python train.py --hidden_size=128 --intermediate_size=512 --norm_eps=1e-06 --rope_theta=10000.0 --qk_norm=false --tie_word_embeddings=false --init_std_down=0.00275 --learning_rate=0.00225 --lr_head=0.00495 --max_grad_norm=1.0 --final_lr_fraction=0.02
Each number is 128 + 32 x the weight over its row's rms, rounded and kept within 0 to 255. Layers, rows and columns count from 0. Numbers have three digits each. The size before them is the row's rms in percent of the matrix's.

# down: layer 4 MLP down (transposed), 512x128, rms 0.0938, rows 137-189, columns 0-127
# up: layer 4 MLP up, 512x128, rms 0.1, rows 138-189, columns 0-127
down137 044:067094072132116113101138135166129170135051087123114143192127193138076142208223127163128101133147140161115148093145174124131110154122107193091120054136155138140122144200132134142188115165122161121128130134086165079131120130095121108132133204059175131137151138122114124141132120127081123141153106170147127115128117176132111078070075123125104138151122128109140135121121197112148109064140
up138 033:126041149134185117037130123070091131122103132065157162084074129179143109126122091095075124127147138205140129131121064078128151105194121116074129156136129116120073135075134096122122086099074126170129147106132136167130133123132156151093121075097128185140135112126146140117113110069124117114124182117140102086128189138123149130119120169130173143092139103205141128117149135221120149137126
down138 029:129160149146126145139080094097102152104125083139130110172179086094126117108127143120171141179104074096107084116095050112126167155130126119128131127140123154214173099163094148108168145127098057122087136210165127146142179137108136128128115127135127077097141130131154113141171127142129144118111159106158160128132127200073062130133184070109076126215176152171154095142169129156158063125130
up139 108:199114104140167125080097161130065133109161099127121083066128051142132145079118114137131162087157138137137144146106142103176145136099163147101171175218138079141141191114134165055121176183119118172076062125134156132159122094093112157142111144098097165138129116101134132100133140099144129090130184154152127177177137105153089126154077122125061179111135114117159106135088162123094104162084
down139 104:135130123131057150109147146144150132113117146067186148200166100128102138149145120107060078119126147122121123111074104136164142140161147113127102126134120122095201155156129101123144075074181151087091150082106123112101059146132137146121116168150145109114094100172143127101085132168150141122132176147098132051069161139121224179118177099170152126101082097129077201127146174128125128168142
up140 117:144127046179081079085135122066157105141172159147152165123120163127151158171145079077121164045114187137142149160095140078147103145113077079100108118178149170072103127126159118117107079149105097143115126127090136141139145148139126173149092118068172164135161162078208118157150125098155141121139120148154105073115130090144164170167160155090107121123121078157100108127198151104144155139128
down140 113:131111151145181155171089088120188083089120124132138133116167096148162147077151133147173116146121125082093119152090135113134145145154086213157138092172152146087150112172067144133209112107104095160115167104205140139105102168080099125138158128079133117131134117167080129118137098128088155096171175081080134133169104099190090040142153153114094115105134194154141153114129095141138097138102
up141 115:116131169103188116124153166102145238180154157082150188180138116127148029112089084114109138138226178117126134133143081062144123105141139138148150133126085135134087117110164113095125148137075151123126125144092073138092157067161131147152106153110098106085147134144112120128123133151111145123083138105098146100145182126098168145149120129078142113088109094195127132079133195120098111121148
down141 112:142086136113094082194125144200143168097113170125090134155187145134142100098122119145183150144097125191115101154135107094100102123148175154121101151079180071105131115100094159104133107062148121113098191110123131085141121143090166122171143163220172113128099112088097065184114085144158114115108127138110071157180102135112128099154135159134103078164123193166097128097104154129092118114166
up142 037:159107085126178121065127096052054140128135128089205179083139123141167130126092116165128115145229130142195120170128088039131165108149110103111217145108137127135056146116147084136072146112101098169139125136113129132127130082127137188115137130135113177118125124122141142132129172125148120118125129128161115112130164086120118124147128184128127195108140086123134183119097123201128141146099
down142 024:143122107144140215163123126184152156174156132151057109116140125107128083105090185126147140123116120138137099125123171101111142203179167062144144114162154108166109129095147112128199154080111105138125134140152132127135083124148153088184164133122123143130092059142107116123102116118109057066086106117124135121107071146169122132198201172070126155141083143117184124113109106049154143120119
up143 119:120132154093095113119130122119147156131204199136147086116101126126166185130130082144156143093134171143132148130089100132106108114093132186083116108088168098160089131098161085161111091138064108144141157118130090204109110145108160122147110142092166162104148095162136149121161169110179119092145124145180011120109184100096153119120109165068127113152134157154203093092112107147171156089086
down143 118:116132105179093112183126113147096150115089132148168111150063117067132133125162151137099136118116070167189116143142170143152119135105094006155126110173114125193174116202035154112144136090202138150137148140195126125146095087148108090140126102119071125132103104153130141125116119118086147161131083140090121140150089138107094123152178133205171137095141116148118099110143134125128118167100
up144 109:133083106094134042110106144130118186150123151170130165124134104128134153102100134144163180146154124121140063102113133121115167167109124118147160117098095088145109153093084121105076129170154118160181150092176138179159155097136170112094087133131166136144139063130126135160102120081129147199173130105135061107019119122169125185109128153073112131134144050189126125093118108118173099148091
down144 111:086158119107155109126121105155083117079098169113164137079097147164105160139150120139106132135150138148139182145100093139151131050194135142105139158130084154137099100125116131124079106144107137208119054166126173102098150115111126197135075079163187170125119105102137105092166132123130103111124093158164113112192165107146093129134096118147215133139071096083100111105141157212170136146181
up145 036:150113110114147060088131102102118153122117139107219130072128114153134108146098124147028122101199162169180112137049131085147214133118084075113128178183113123128046135088134110047123136109109128158148108109119191134108130071131106182117102126114087158125166150131150137148128151097111130103125177147128125137104111117118138145148081187146158164102134125151136118128151119150114162135079
down145 028:138116100140094185137138118101173158169156177168113113138138108101123077118060146072118089142146101091130086094098097095085137146166169127111117121099159149155161072171129120180166155147106157097135105086127113151119131063159152127141107136100122174119125148122125140115172153165056140115067095129146031099136121128195141098165122095119121189223123099110117180107125094149159185118144
up146 111:173117158126135126125132080115132124141131119148202097141090114177127109118132115134109096108134145151225109166123118148133149107118113112063184077194133126101124150133113134050136140143107159199161180083135197145083127131115102126111115148128085102117138127156143130093198136078117120105100146076147103147103150138138157115182088143180126178114151064084105148140097104117090143135017
down146 111:116090135131120116127125190104120119143121158138117156115116140124142140079184135143129126201089103223058138126153118155077107103160140085182165156102128107086080149120151135138099129178083102125151078174111149125132171158090140101183047124087126145180127118154075108136139090174170165136123122116090094101076147107058139165132105157114124168114051124116177149187135118173123139117154
up147 049:133101122107107130139178131115111127104122112079194129149094132117097148108147095111144138152165137113113133092139147101159157165137111170029115125157078116068049129030076154140110186172114097130174112140110171107156161106169125142127099127156096149091155091131103093159143069098135105170085111149111074149136147161151163109136051130123138116171114070192165143143177145126119130190136
down147 045:167112165100157037114154108107154192093107171160120116071117136087113113111091147118120104165106148194139113080131122112160135136191139156101102108099123134159147181158087138119099134084053177100139144125135141106082110089096125168141127112153180132170129126124119089120154117142127114121136108117135101132114167164039144124139148142111090103120137068208186129132158125131164038167061
up148 097:128114098164151091086155146121161143131082119136126179062138155150109125176138107140103147113135137134145131123143098128144123180109147090057099158155151109132119157110126118130123157215146143219129106076097116180202160106128097097088079122104153120139155202140169190110126117098101147114200124079131115105085132084136143141062138139154068179068132107127149134104091171154156110098183
down148 100:123137138094131185147123126180195107141153072181143038119079147122083159077136083114073136191126087120134125161149109138089128102132085171184160113110154109134124115134143142105075159140152160124178175189166159106107089083115124092162119075115065125115152152153196071116135136179107138129092124108123138130194112113139142126115098156158137118128129151115139085138109084061068150164109
up149 044:102095104117134068116152145112096131152133152117200166124145074231102119137141113118115120151130125143147159150090094114141138169106072136068094143229114166130083166097122130069074112116100117109159120134106122147137147122173147209118103028132113084113128155125180157110105149135130115077133122150099088149160161098083142119103105120151162171089185105135087148140170127182122106122126
down149 031:107135147138143159128065116101128136161135131156129105106123205062186206096105140153068152149081131144155131133138137090196135093190088121014161096125076163169135122125089109121155143133152171085096112123140148069109082103104114108105136122120045113148169116127149110131108137120117130186101127118137118155172145180081129094081165173146153089159143144086107113155129138152136096100117
up150 029:132059137133149106075149145087110151134169149065190130064117118184164079141141078161092135116184159173146124196127084103139207087131079115156165146125125135093087151058141112123116132152101119167144109087088138171100091113118167173078088109129125170116124130165150126144149123069130125171115142140138109134111162097139143125078102172192110146114181066156134141113116160152074120120095
down150 025:111130164108139144138126170153120125136091141114087156156127128084003162152164215143230133085132134135095120120118130143085114119191183148151111127125141134115216109134108121137143182129095075087103119172130063066050142108151170091115125135150130149127120151132104084152127130186136136124137094193107141135095136115135131100136151141105089135131189128141113095102168138136122100088139
up151 118:142124122165151126124132115094093110118143118064174181096157081130197136124153116103066132127145124123173091164144150103108088115198107096152116112101122122139091103107147077159140097152127130178194131102081086126114153135110152160153062118150091174141127140141064145110126119095149127198102114083161071166157132120169134136162122151141111143078119119189066121162175127224078174111101
down151 120:090125146204098115139155088083167039160096118169102088109170111125108085094089132191142184105174085150088139100130092143191133128096150104155098104091128101179109147132117086123141097119169117121192130108173117078125189102114124160154107108102153139092127169171143116154136177149081159166151127090145165125136092134140060112144087125161130137061114170101152147107167139067116149161117
up152 029:148103108159148136092154104055136126124145154076156116032144072189132114119099084085111124127249171119160096154117106047141167137144148117126150148155102125052094130096096094141112119152089102110134082148102148147145102123142156202127114098126137144141074133157139128125139133107108115112111119114168045148056160130124133129138105188118110126114155109180136139100184133159105119148145
down152 019:145151175148100149165096209138110081206118114101082138128097138140121145105160120103160086158061087151077147151169154158152110160097084187154118090091097149101167142163070173126102123164125126120158150085134155089159146149142137101117130134064174138104090147148131131207090123086152157109100106103101168158147090149151149088205081117121096179117120155127112123102080170089130140102159
up153 108:112116164118173132136161067113083115085133094139148169121068107109135143157148108130120202122131133119132142184166107096150174138150098135127098096165107112158106197114133109091130109083114118137148174124062216215088119101125102119148075153101097126125110097110099180182168137040143096167158118114118108156157096076129110124121148142132101179115138104162179092091088115126164142193117
down153 111:127095174112128092154116143147119095144130081129115094105220103153156083103126160160080148125092131156134101211175112185142123114135160113105158178113086142096113155150143129132114108143058083163192139167150138132126078096088176111085093106128138149119080185123193145151152157110135200109117120168177148128091105102102090195128100159114164079088076095118117147144125157128103099091162
up154 036:110123130131127061071139141098118131097118130108209105079125111199159121178090064126105126114195162195162126194115125064146229130139126110074139123141131106138101135044145117127126122175086115145135096121121155131134095059134205192080057089126150191133125160099120130111164124111160120125134142191155101111115146110132126136130111130141160137122132072135125120123123130136121123124117
down154 027:066113127083097169122099103166124138122133096159182103114079142193065133114135131159141106140140150230074110093126085154127078102117146137102125132142134163119126136143128120189144139142129137106126122225134057125137110128111120114122055134088189130138123143124206121209169112137142180144123177070124054084127149090100140140111145065137111122120150103128116152113127164098141160139138
up155 089:126056125091128131118171147112143217159100130143152204133164138178169074135108091154131068110145126130113117103137161103172104230162150170070066131123079164109107158153114133111115143137113088142111158158135119139056155054103101139085142112087054155160116120160153129174094139094094102162106145106110138109150175134102132125113125137123149140143148141127164159105142138110209115136168
down155 092:133208111117123148134107126107118085055181111134118149122079062072137178129108164078118153132117106152129164197104173085124109056094118152133121185120095128178137109078114176106125160107134105110158083166147220152177115153140095124109090102134165133115171159110122101081161162110131129163092148149125186073119169124138136143105133129157077157122171120102167118159184146113085094142106
up156 117:158136119111102079109141131120109203107167122055096132110103146157186161209118087114092148150125169139154098151081074113179134169107118188126110119129145120089130152143120107112138135150135130110092102074165157142110093136056147150113096116125107135124103176099169186141131129152118136082129130032135115104141125116199142131168169145114079149074105129128093189110106161173056174160147
down156 117:178117178168081130191158109093118073131084097181201152136115130112117136063118079151073117085122190119097117165135097149160102182167155085139140112110091096125117175132121090093060137135136191188148147112119141136068097125160163118134133133088116146120133156150060167113125157118138133133149153171150172147120088101087119085137165164136185102098141143125130066159165140108087096155091
up157 103:216107158106186130105119121108068161156179143111114124087167045127161128130122147132128182111144118151117159160137128087178136072077150148139131196119148153139129156099196152092138138174083179128172132160095099126113141123099116162111058125059115113141176114096104142163120070106141106174117125146163054129103093108117135154087114186150123122117145116107156119058164144122069140136137
down157 103:100140045142078112159187112083155168115106172177131152111133098111095114137144096129114128129112164106117179115143126167115099111146066127096092112077104094157153134152088173193151146144153062087128177097208081075166120134155102178131159166133122116130120105156103120143121127156084097164074135128063121144103143224115113146134186129101055154163113149139118093152127161130139132161122
up158 114:160105127107098101125167136109108123109109162107185132130150169130133113144113151139123141055143150148166134112126104125174154129141064122161098171112114144125146097122128116063117136228083096176199197172086078181138104099135119128153085123064174154127104114125119188078147115113095134075117125118174119104128154079133156145175079181083082133130115174110151088128131070167095086093134
down158 120:122150104144082130149167139076113154132137135106133204097124145115131082161128133115182137126153118111135087114082120133068138105122146178131157131145143169132142092137127123133151099083164157113107090214130158129147162128100110140104160133135086165111107120134149119132115114098092116077157132159092106132119132151116080149065132007139192104150125101153091124124133148144245086212068
up159 116:158121050126174094104143139132082185040134189196167104151125133122124138126135125160131080144157186161130095121067137151115184133193060151053121139181085131144096147139142172110111109105128129125107086103095184141098110141151185150102122087111134123130122126102150142113101149076144149158127126170075099137153142098145185126100155104107123125156088130073076094102132135098116094180086
down159 120:130109146177149167109110101134223115129158101094095140124167168102190134120118156153091108107131160178142171192111102116111127091148163080024091103078109124145111125086104122146058211152157123135138093081147101139112141154116146104151151109087080102091188135072119131115129149135121146091136123153156162107068162121131169130129166175187119126105137169135123083130101129116120164171180
up160 032:121094111086213120121164139112130141131140174115223132099109116175128120147119104121032174086170155161209079152133098082127198139187143099066155138138147126114103137111211120119083139114111138133118128074130158146119107087129155195115115150119121163150098147140127143139146184083090127129119147139119140095134157103129157115102102157140109119116120083152132163048147143191133147175138
down160 014:107162183088185134132128116168132170153097113132108197165122115099132128126178119144230126135120121121096121126128146126200100181119141124126052055105138140104200108135128178123134152148127128117088130125143102133146142123141131150129131158137132127128123126110097101091127013124170115139143099136071158096116129129052072147124040153110141119089126126132102109089196096136170183112118
up161 104:185138093094123131133134122084087093103185121152207105110115084104170150129149124164098169146126106172162081121113065143130156106091152126100153146133142130138150150090102096110104105154111110147100116145052106131059161089081133119136079137126142172124145117155088159114119142147120135161098164092168154077128161154095238124187165169138175098128128133098184084140148085155062135094161
down161 106:125170092098156143095121130089146125132143102101087099164185080135121152098106173064173147121110161090085139140134058150124115186171129162146146139146145117150051161158138159113131087161166079115190103187160140107157081139073086096081162115122111148121118096080117131187074122166181100096147098142097115122121150104133137134166097167160106160149139064099170135173164151120183089132091
up162 112:164094136110147119088119125104097142148158119126147080144137096126128137138127140187097149045127232128135067146122108136197147093185151156089142097142073047075094143113157091148132187122137110135193133107065084135131150157161128138144148149067195144128130091131136115138171133096101149067134127111105054115135151119161195141117124156165110122158132106123130074130117122147092089168143
down162 118:179157109207146136110160109129117121105145116127092101090221142122152145176151144180147076132128090145150146136136081136141070180052128122095126138113183111145113119128079142138216102062111116123133109122161159160101096147161164104111222168175117148152109152070130122121119084126089157138103129106146139127124139067095059144134137124104147143110075127157159132077123120115141132124058
up163 115:167101112079070149129097163104059116125149140132154203098138110155138080119114129150095147063145213093139122170174144118101134109100104105083133083136120146091096190090113064132177154076042087137161140144090174174092133114128178131108105132108123094101154153124150162171148137097122093129146169094177138146159098173137146127132166140142122201100124110153112164098178164113131148163132
down163 114:105164163123189150129110137127075154182084155091071141204074093119146087147144141124122136095104148127120131168080106198175147157131110120116103125090139162124101127118051158116138132121154106057149165151098106082165125117129112158191121190115124192123057113106137141089153210077112120105162118114121123184139088129187117112100153115139161086107136098112112164128138113065140150089147
up164 108:174085112172149115107120072068171139110174162138127060125099151096192127185112071147071102086146163139154139100141150109105110163131117094125120125147036050145128158119155141128151176161115159121134184166102146131044175121096198102114167130154156142168130102126114138159145149076155121151080147122104098104140115136107204080099123182131142105138143154133140139145106181152117147126115
down164 112:142121130095135154076109166148133114123087120131138163136139108140090120093037181097166164094141104126104099115122094123105173153223114152111154105152150144166105096146097101159067107144172162121077106086129123157149122153090143092099107092117153086132114148134209138195139117144188138152150100111106182090092187132111088161090222106123116151086161152153119113120160076125154092140160
up165 088:116122102137181145151168077144108191122162120147174126117118092158116113110105103109126084085121124097113118132129153150181115110132140082032139123111106069174143144134103137136170151124082125128126119112132079171139155105174130196055111144091192208130146151133166159095184102129117123122094189111132106092130221072150188188164142130090124110105091128119125146110127096168142107103098
down165 092:186118059088134148086141180098129151090122168100146146180199107139000151133123131131144121091088147182103083160090126128143202150140162177149118103125100151093110120156107100112105100168145097100113107208132115125131079120104116140164122105144132130122096074154139113141109123128173116144117115142123110144121137130099074127118186127172101128132177130130140118132170164094186142137139
up166 096:135133106151126128144131129090073188136159129146145089131151128179200137137038107118115127125144144119137157114119092176127140143144121131119112129156060083099118085124146096111119144095043068083109080091174108127076080081180131169180155106120123175113096134143103152153190159033180109134090125125145112137108091168138128168166150172099154111126117130152162138134153094187179110115096
down166 097:205161141116115139074131102111162091100134145097109118115160126119075097121156091090109111132144108129051111117119148181132122117149202188149116166073179195100159116125114128129143142167143154130081180188070093102138145150124154125119059086111111106105094121123163084133064160114179149116165132150124125136131236151139159145058141133155164115143138115113123092111140103153092176093122
up167 104:117127147105137133044130176113132162134087123141124129112107049223107157162193128102124172064181220166123126174104126128191146162097089115114166114141149103105113150086155131131099112106127141081154141114115092154164151080156111128160142121095120114137091088153154121139105193097121154078143091108116080134166110167200130120153154113154147149124128070129121151149097112120104093191173
down167 106:122116096117119163107202115148126156104178142102080167164106152106076123149142138150171120121092157126091109113135106076152080152149127174200087139098121168107078104165180112192148084155184125151141087139119167141136120161104090117138091163117192118064133178068145079141091129099154173115142110158086148133106067119069078114118134082151106124071202152128148113121154158109138126123167
up168 108:179094098098128114135142056111106202168159201100163098127097143112127174087086145101100081114122127167196107111112135157169122174149099146058099101113102091162103165115090076116105116100102119139141147126154130150059105139153124143193131134061179157131134147135098142152093145044095140159095131111164076120107133112184174132115094184153113099164149161175122141137155132116131095139093
down168 108:095141126165138139143128120118176090138170113177135148121176129183092114093143187160141139169188101117115152139137080143102125132128141073126134159150080096037145108134123221082090154111160140071126156176152168067147089161083167147135145131144118085115108129165109085206106175160116113115142087142100144162085138126097151097152153117141162104099102128072135145115113134115027112116125
up169 038:175029110132196064069124144105110108087139164100251131069120109199148137140077091141087110046210149170132083152131104114106156130138117094136151132155152135131066148084168145117124097124124132162137135115107126140134114097133154155067084117104148147132111179145148158129111115087143117147126148142162112114117208096104116123126096153119121142115132096121134114091144148161112119138101
down169 037:113141089077098202117142118139158124127103124116157101065135126108103177181125149143125169127166088100109107124174152137143138133170082100139155185099132084100103131138136158149114095157140139134114098131174142114151150129076098127110111114041148129128035162118145049097146156141155158126118126106186120145074142124042111107184168125098100195033176130127082136130128141138150132157108
up170 112:151118138079156073140165103123107158138093125114150105059096141137139083120129111108135127124163249164132132119103131152139109143129123155111106142102123143100094097134083098086122170182151154148147132175101075125112124143087116176114105106073150133134173138102179140074145106157106086131142135176179041130156127116173128181141105136134054180132078138120174116134165115159080181161060
down170 112:143050111203089156176136161118154122158153087133123078136129066105103105111081093108149110168128160179148134146136099126129141112142117099072119134091147158106070107100121044150170129146129094131143122090149186117071149168119126129161140175151123136165061132200143147173134082122087095112105079160152147108119173100113158138100147145138151111109132075126099172089105171111140206127190
up171 085:133113088103093163092102107086126169106088104117140154152131152170113137120129066146082172135159118174098106107097099118082154125134169166173129123095146142129112150134138099135106116171142176161131089134146081136154157143120106124169136155084139128150040074141169157164147112126140175100133166109071113101097165072095096143141212101138086179161176108193179084103100184114080108188097
down171 084:130149148117163094148132073205137122170115156139115111127135096136107108112119184099136153113110113131160109181132171132184143113145133066043151122165164086133113106080142185113124195100106108106147171138137132127097142118138161132100069111200129182106127120071126104104065089151070126117141145152195139143090121145163161139131050159126160053110058121100105150153140115173156115110104
up172 102:096063119108085068094132037115134113192130180096161115111133114148128135114123114104114120113125135124150157139123167142117122147153094097088106145131109120126129068126157122081072189106128118161137148043143106217146126139113127151156140122106110216128117189171136137137110157052172129141169092099146093137144217126111127192151112152133144130118088151174138154098129102108135125095065
down172 099:154125064171167134111159106080140156105135116116143102083133158111111094139100139138163152136191152155085144092104132113095109116134103122118141095120125131121121123071147140160151034190096077113186076173126127076145170150136170125116126137104108094130129108092150128155158044195124148091078155143110120193111136163144128118084184096111115167104129154111163105148089177106205137104205
up173 057:186094107150134077047097109099121126083149146127194142101109108194149113141112102129101131069186159136164063163077137097119142139139138081103175122153120148054122135043133082133118138124095125154142134090119140198152117103132171199136073100128126163159100127109150136123151104097133081092108125099128111117130138083117135150102186157127114157088141119139171138156226129153145166145146
down173 054:094121104131107164123139110096056187155088070127106150089161097120064134132142107162157092138121120149114177126130160125078143115144139180167093084178159112184148142145104136134113113164060144099138095179134183073063143091100130144147131152132077130089125132134107163147187133183188139129175150159117149102086149139178142125123094106093150132178116162173132111129111076089149114037098
up174 105:128094135085119107141084071091097140061180140129131081130103084112126074174106077136063193139158191181154168144155129089099151088138156136129188132159144152144110142133179083127157110128117117183110118099116171162138158090142145131089104150136163174168151107102099166131166163117175124147070155116089114153069142095111126164158130163089148152168113062129129070138117176132118188096133
down174 096:132102049167158143149163150082101132150097124117106134075134183137078173143140080054097125109137092121133117083122141135124148204069137077166117156124165106080109112146133148159105146118090127135151184119151175150107142110123114163203178109100095135089101149140141091134156163100135058149122108157149135175201139131075110079123158153088152168116170167128184126149075106126114160083111
up175 109:107020083115129055150178122124132150130078104168141147115151115115111128087088025107129113098104160112164100124114149144098144175138085103119171156159188084077111125120114144095087146136109184128161146101165206160111125119115157158158123163146043141109126118149125142166140081088175090086133134143088135125145119133165154137126151136163149161085128095137143145142097172153094194109136
down175 114:136150120157144133170105035146165097110096092058152197150114116154057178125085137156098168123174149145130133150052135128086125115124137135096095080110148148155146135190143117150101121134103148151156137121156046171142119128094101149144098126157221133092147115150159153132082175083085121126110144109158115115170147088166188158126126089137108130118171087125092090080142109095113159138081
up176 101:122120085108111109091128146109148130120088120134146152148129080140139099132079139123112153123123162189152105141094096153103189118108131161113113145131132159141028178144181149067108112128123165158154131155150116138114153080148127195144096170096163143210126152162215112157124068101117139149186152172095077124127117047082117107097118103129128161149191048113090094094138147124157121138135
down176 106:171153122105132127102144094202170168161104162029126153130118196098119168114116163127152085093131171126091121080172139104127090116118117087141152062088183070147188112091104200141141105062124184109121092112144120120143105170097100125112110150129076115058108146145100172115140144115125143134090180126159156144053161096126138094133123118158121101130107167152174148113128142155151136179109
up177 044:155085040144136090060127110076127142114158156102192138112086098150149093155081140107114136106227155186137097131114136090147188118135119112122151156137160148142093128046094116122021138117079109146190108059099149157112111071128157164097107125142104133143132138132141145133157142095125114128135142115115123100118135120095126137124124194134129142096147141125135118135150126239140095162116
down177 039:161114149150084191187068214129071145135129126158141108103153133108072122131120136112142114174105099123127101139102121139117105133173108122191140119134126107133132091159137165145144116122000129138152115157206053096142158118139091110140131150117165104122108122146141113113160120228140118111155139140117115060111159135083102134221148168127112128126176130116080109142144134120106124096143
up178 124:135127102064170150114168151117063134140150138039147129106124080112138190107175142106135156157160153158131152155094112101102163119130158156045154128180145086088131117082096122164147135143128099131091075111124158101093086100122158141033132140137119180104149137157149102109181125110152158106099148124194113057139155143103182097143077173123181151122158114090128148084092104111086130123164
down178 123:104124176122075144194105085149145098149164129124164081093134142144185087075130144154064118115111163085159122095144142189235139080160134179159102209136163172164113117155114086114127094196068114178137170103081125107128135118109146135160045141117099121103099124155099138129136112132150130138156133125081103104158082103133142139125146072115088127106118117145163137116111104105131115147195
up179 042:177107060148159089088184123054109135108136145122214163090139089167165093113130112136130145093151166142130085133101122103135190102123100089099201152140141081150098149067170108128075125131066112131160124110095104086109135094148152201116114104125143136147152135133204167091138132092145135120122138144187102138111122094128128146119131150190113206117127093125143100129176134175071116131078
down179 032:150182144128131169096166135112101145138097098166120162054094085164130112163072059134167137196128074108164121114119113163096116126141108138152196109143090135150120080130105185181130122144063144078130164179150121136106101122100053114180181140200098087137116172107119121161140127142105173120149094146072195131132114150123084132147152165133125116132107084161093139105158067086152140111132
up180 102:099088119099142149124133095074176098070212180174173136089116107155132117162111101079115164061138135144187129173146117109087131151138070127150111120121104111129123095142135100101043215127122099146197130129110201119138121092146091149140084166100132132154148152106177134124107100096142146083151139093112118158140128094156166176093091113173091148084097109147149125104148143142052152136154
down180 104:095110077128143046138105155092148090110131126119182095101165162131129091152136111145112112182129117125122089184097153197080183104141103129116122143121154171201190104094146088144091136136131087131094153170160065134081118091155157132194136149089129181083171134178171088143133164119098090148108103155106097087127167132095145117179206162107156089142139115083094144151153111110143125104109
up181 109:140153166137097068085145120084083103114130188103166133136141095136124176183155113111140118155165147180133084143138071141103159106158061065176128113137139139084083136110143124107107131056135149109142102116095118150142125096186070162139084112127090112120144141170164146099164120120179127151139158127106124074125166178139207186139092111123101097108106114082121127130083191135096190126205
down181 109:066136138169098151134125106150205150175137081149123120116105116118151122116081151106135121130124182103131123120169081110129141109128165061134168117127094154113133123063161171156140103118176119146133163118148152087068104113090122121182212141098073096169140129179206141149182074103107129133130050112135134137150129104051137151077165132072144147151147162110135193129150097080134096151123
up182 118:098110142126194152073135159089147128097147111093157166051146144143150132093104108139100152162138166131110174115147091095124156119135135156121123168178087116135106125096155081082099145118112115233140156153143135159145084107083192104099103068103133102122148191133193146114170085124118111120094143095135072147088163160164175135181137146106125165130095130110176148145170077108066103123071
down182 118:088178142143137136154104128160162089144117073121188084107082154124132124135114136082118105116081134130145119172136087117109114139102092180137145070096153128152097079140097171227089145124114122132179088105219167116097131094110109136151068079141117129176098130164164154112072090182132135152136121124168193097114158116120107091086105093150133058105147175147153168114114170144129105111186
up183 031:128087158116150073129130137080131152089145146051231161090125110185140114144098107106115107112228153150163091134106119096133166133145105050143162118130155123094062143057136040108125166112118164132140111094119141150148103077146158129055132096132146143123155128140130154134146146040137118139117132114128030121082140074111149151165132145153131121126129130123139131106112141151127121153121
down183 025:113148138139126161074102141137144082219080123143105176096122134105146098123171221154129096151072067131104077149128190143097186131118108088142093141142130161152136127142108150143153250160076100211162136116142066201165141097107157121128151092091102146127144128093123124099121120145130115126130126132111096106145127122133155134140129184096124100135138106075064159170128122116124150109131
up184 105:119085127120132119096159160141068132109108097140158161144208125165139103092128114147149172154149193150145153119106082117136168122102118133151214121174108085114110131131126072106158088086120097179164064120095102140161146088087134165166165128130162126213092091114114161099122093076091077138068153100063124171134116119148142091098153118135095109133141118176145123142140127151142212181157
down184 107:145169097159149160145106166124096104113154176119126126098088100094138161125136137163087130167084060162114131110131135086154179128139134158116106133188139137110161104083125179161149105119166078096127158151126197103187100096025153122065126101144085142095118158089069107120168194171138141168137158102141146098178111155084135115126125128139143133122087107138132139139168037107185122117078
up185 099:128120121098138134080140155110113172140136131076173141123143138196145138154087053121126112162137160108121139114093116110141154098123083114076125153105131141146097205129162091131095102133132135120133134131153113171184164146166068150163176185133072123128096179169215093093153129091157125128134142103060141148140170114043073149128120128157133167105145043112138101099136103094091120131054
down185 099:131137134168166157157075127090137067095102110167097093081095097033136111126094133108057134117130118176093091180179121121104128109116110116133157140195109090100143133124126143077169138106064086121205176120134119127116096118119154114140106143097140162191123096108117129127118103181101176141103100162138135129125076166199146172159130145137140093124135175202149180125145107178136124121189
up186 111:127097099110148094115124050113167118098166158163154117061136116112126130195127118155031073148107153114168124157162158081143162116158100075141092121155147140151099178095106135094150121147111052150142110103083119132157127077153151127075139050134156220159089168111084140118121114113127129140111174119153085169102140069128150131148099164118167107187137112156110121143115139111177177144135
down186 103:159122082165164117100116203129111166169134087090136114113103158160112152130099112088137134127119102099129125107093114094113131117106097124148167123106148087049119106146177137139167114124108157114141162162148108103070147080158142130149109221140117131157157113127137082099131140152191107102114168112097163156190135152069093128078109181131092205117167152106154102149112142116014142185164
up187 101:100100140123162112163114147124128139105172100130151160065148188139128103148118098131114149091138117141134133134131130135159129177120071184126094139117091140181125175100153028083112159076136086121108110101130099143112091149077181149043149166125022148188128144174118112124125130064134111180160119143119155118158147100090170147111151167134142122113073076158081202110141124151149142114131
down187 103:186141129121163134099148168204172169117145112125125130087151120113102129141109087126161059069154139095133108144109116095087090096077186113099151125165143070096092098133069144066091121128123174101162161207163145141149168071168106120155128097082158119109128138095191153119143164119125086152094169118154164137158187128103154104127123112193073158103132118101190111099125118172100120159134
up188 114:139128129160151123071169115120129156116090132137145146094096147144144121178131118075103102114137144145090099176100150140217165131114108123137154167106160095108115115132119156113159084202149084155116096098119169148119083077118112230126096065188146147108144119156117051103238180099105100174105152110109119076121125115131138136145158137122109097058139085105142141102157096166154115128111
down188 117:179046102126153111137080171107135066119179156168116148119168105123151119127108099173161097116128113119138171069117128166113162172097194185127107140168140087064116175113127096129101105077085129143152114140156137129127126093121149103102163148128162110137069153139143189145093093118086189119138095074120118099158102119091111124178133138161164170073139151072168085190103130183123102163093
up189 104:162107110168133119088197184135147180093144085086169032071157134110123160135174117110120180138142169195150075119124087146115162131157130152122155090084112127143135110111137111141108100071130159138171129085170151120117113144114146245114145098140109121107108116066164157141141118121096135145108116100153089140109136132148128141131156135153099115108088069125091068116085065100189118172139
down189 104:100156109085084146144111116191083055110123154160127185148129102188118181130090163115142094123111098155146172115100139107123178139113085091104110179148186121155106111138100096081104158187110115150093145106066126173116123132142099139127136097098183140137148104110154107105139196166105075077145117143139136120114163149100122133065143132210110112091105118152163125145157118129086238129168